Part of a small language model's weights.
Size: 10 layers, width 256, 4 heads of 64 (1 for keys and values), vocabulary 646, 5.97M parameters.
Architecture: no biases in attention or MLP, untied embeddings, normalized queries and keys.
Training: a variant of Adam for these matrices, 141M tokens.
Each number is 128 + 24 x the weight over its row's rms, rounded and kept within 0 to 255. Layers, rows and columns count from 0. The size above them is the row's rms in percent of the matrix's.

# layer 3 attention output (transposed), 256x256, rms 0.0778, rows 55-57,119-120,183-184,247-248, columns 0-127
size [105  97 110  95 106  95  92 107 112]
[[ 78 159 122  92 116 135 172 120  72  91 158 126  82 126 101 139 117 140 126 133 171 129 150 150 160 133 120 105 112 125 144 108 143 163 126 141 102 129 117 164 140 107 102 127  85 151 189 148 118 142 103 178  97 170 164  99 144 168  96 122 124 149 124 130  73 131 103 131 141  88 103 119 123 111 130 107  93 131 137 165 162 141 101 182 116 136 142 113 150 110 110  89 124 115 126 147  74 170 106 125 141 147 104 122  97 145 140 132 143 119 100 135 133 112 146 127 120 138 142 112 134  93 110  98 106 157 157 131]
 [165 104 165 119 128 165 102 132 127 149 127 113 131 104 144 123 128 130 116 129 134 166 113 146 150  97 123 125 184 151 112 106 142 111  85  97 134 135 125 148 120 131 142 127 166 120 135 142 161 119 137 130 114 128 160 117 149 136 154 152 160 143 144 109 138 151 159 134 145 124 184 110  71 130 197 137 135 113 145 116 138  98 103  99 118 115 128 127 144 137 121 110 119 135 113 106 144 140  62  91 125 178 115 111 113 158 128 140 151 126  97 161 157 147 158 109 133 123 120 106 140 149  90  89  87 129 117  80]
 [183  83 114 158 155 127 112  84 148 105  76 106 193 166 122 146 109 134 136  95 136 123 150 112 155 132 168 138 140 148  99 170 131  96 164 106 146 111 159 142  98 137 136 180 125  91 161 144 136 171 131 146 135 104 126 103 123 109 114 162 125 126 157 131 107 139 110 117 104 161 137 151 116 149 144 139 122 126 142  79 110 144 158  70 139 145 128 147 139 151 105 119 123 115 128 172 150 114 104 139 120 152 142 131 122 124 114 124 109 118 143 112 134 145 148  82 218 136 109 146 144 149 106 154 114  80 129 170]
 [159 108 102 137 132 134 139  92 118 124 144 125 112 151 114 144 103 166  95 155 126 131 141 151 185 140 178 136 117 138 124 107 109 125 159 152 136 158 134 152  85  87 103 152  75 171 181 177 157 137 105 128  99 124  97 133 118  90  99 135 148 151 150 139 117  94 195 141 126 153 127 146 124 114 161 154 151 138 135 138 125 144 119 119 148 139 147 115 175 141 122 130 135 124 164 143 163 151 120 131 124 111 104  86 119 120 127 134 134 166 142 136 153 108 162 117 112 130 119 133 112 144 100 121 120 112 156  95]
 [ 91 120 116 134 149 108 121 110 143 140 120 135 174 134 110 113  93 109 136 110 156 151 136 121 163 133 117 124 162 131 112 113 189 109 119 136 126 125 117 139  83 132 150 142 146 153 104 146 111 109 101 132 136 112 159 115 164 114 136 118 130 116 114  92 139 126 137 126 132 117 173  88  89 169 141 175 174 149 126  90 140 114 146 148 135 158 131 124 125 119 109 128 149 175 138 135 118 126 103 103 144 125 140 133  96 140 148 104 134 146 176 141 137 157 109 117 108 147 142 118 154 130  85 126  92 134 130 142]
 [168 172  94 140 102 133  94  85 141 109 132  96 112 159 161 170 135 120 122 146 130 180 118 133 110 150 100 117 132 110 146 140 132 152 158 155 107  86 147 102  96 135  89 101 144 136 137 154 127 116  93 165 111 159 165 120 150 135 103 146 148  97 129 133 161  94 162 137  97 102 137 114 128 134 123 134 126 140 162 114 104 147 119 128 131 124 152 162 141 144 144  79 168  96 138 148 124 102 110 132 116 110 154 136 154 141 147  94 100 143 152 135 156 158 126 119 164 164 137 135 142 153 118 102 134 162 159 142]
 [126 137 106 104  81 131  89 100 112 117  90 130 147 145 149 112 113 143 126 136 110 147 166 142 101 150 108 108 169 132  78 139 159 164  94 123 142 104  76 125 102 142 103 127 107 150 134 129 101  84 119 168 130 144 151 150 122 117 120 101  78 179 110 132 123 151 133 116 134 132 164  90  64 138  99 152 124 115 108  85 187 103 109 137 165 135 116 145 135 110 155 118 103 101 117 139 136 149 137 129 115 136 126 142 115 161 111 116 136 139 116 168 165 128 126 149  80 117 152 133 120 135  85 110 111 124 114 116]
 [175 174 204 137 125 125 146 139 135 124 117  98 156 116 178 120 150 146 130 135 144 105 153 164 113 145 119 166 140 149 158  97 123 121 119 144 135  91  85  81 103  94 150 135 155 128 145 156 106 138 155 119 157 116 115 180 117 122 114 112  83 159  96 137 134 154 148 135 175 160  99  97 127 117 149 180 156 125 149 154  61 138 134 143 131 113 124 136  89 151 150 123  82 103  92 141 131 116 129  92 119 137 142 153 122 101 101  77 115  89 110 147 130 112 126 125  85 100  88 139 127 126 146 162 153 130  94 146]
 [132  56 133 118 100 125 123 131 145 115 118 122 135 118 117  80 166 133 120 115 102 100 141 139 141 128  65 141 105 146 111 158 151 168 129 115  89 134  98 150 129 170 107 140  97 145 177 141 121 159 162 120 137 140 120 136 122 118 163 107 163 130 151 163 154 139  86 158 125 140  83 130  99  97 145 137 130 146 125 129 179 140 108 126 135 144 197 178  93 112  89  93 120  91  93 160 116 141  99 162 107 116 128 115 162 141 149 121  82 114  83  60 155 127  96 135  72 149 135 126 134 114 157 127 145 151 125 124]]
# layer 3 attention value, 64x256, rms 0.0691, rows 56-57, columns 0-127
size [104 108]
[[141 104  72 130 116 108 127 138 150 126 157 138 128 128  99 157  59 152 141 134 113 138 101 140 107 110 120 133 103 171 167 137 124 179 174 116 145 126 134 133 126  91 116  93 132 155 129 149  78 112 104  87 129 125 100 132 150 149 149 165 134 170 122 129  94 146 139  97 124 125  68 147 147 185 153 130 131 107 118 140 103 143 119 139 106 137 124 115 107 112 133  93 142 145 184 112 106 174 147 129 130 102 162 161 142 110 147  97 175 116 176 161 118 128 122 165 128 164 142 128 147 166 129 122 164 120 142 158]
 [104 114 136  83  81 140 137 139 139 131  97 153 133 135 122 141 134 165 166 154 111 112 154 163 138 193 100 115 144 135  98 102 135  92 134 133 115 121 123 128 123 160 114 113  99 148 147 139 130  80 133 147  77 159 131 160 127 145 114 141 131 115  83 133 156 185 120 113 139 123 146 122 122 134 167 135 105 153 116 124 137 133 137 173 129 133 106 127 132 134 153  85 112  75 138 122 108 117 174 124 132 117 116 157 132 159 110 140 103 100 143 168 111 112 128 154 133 140 131 139 115 127 157 109 152 117  89 118]]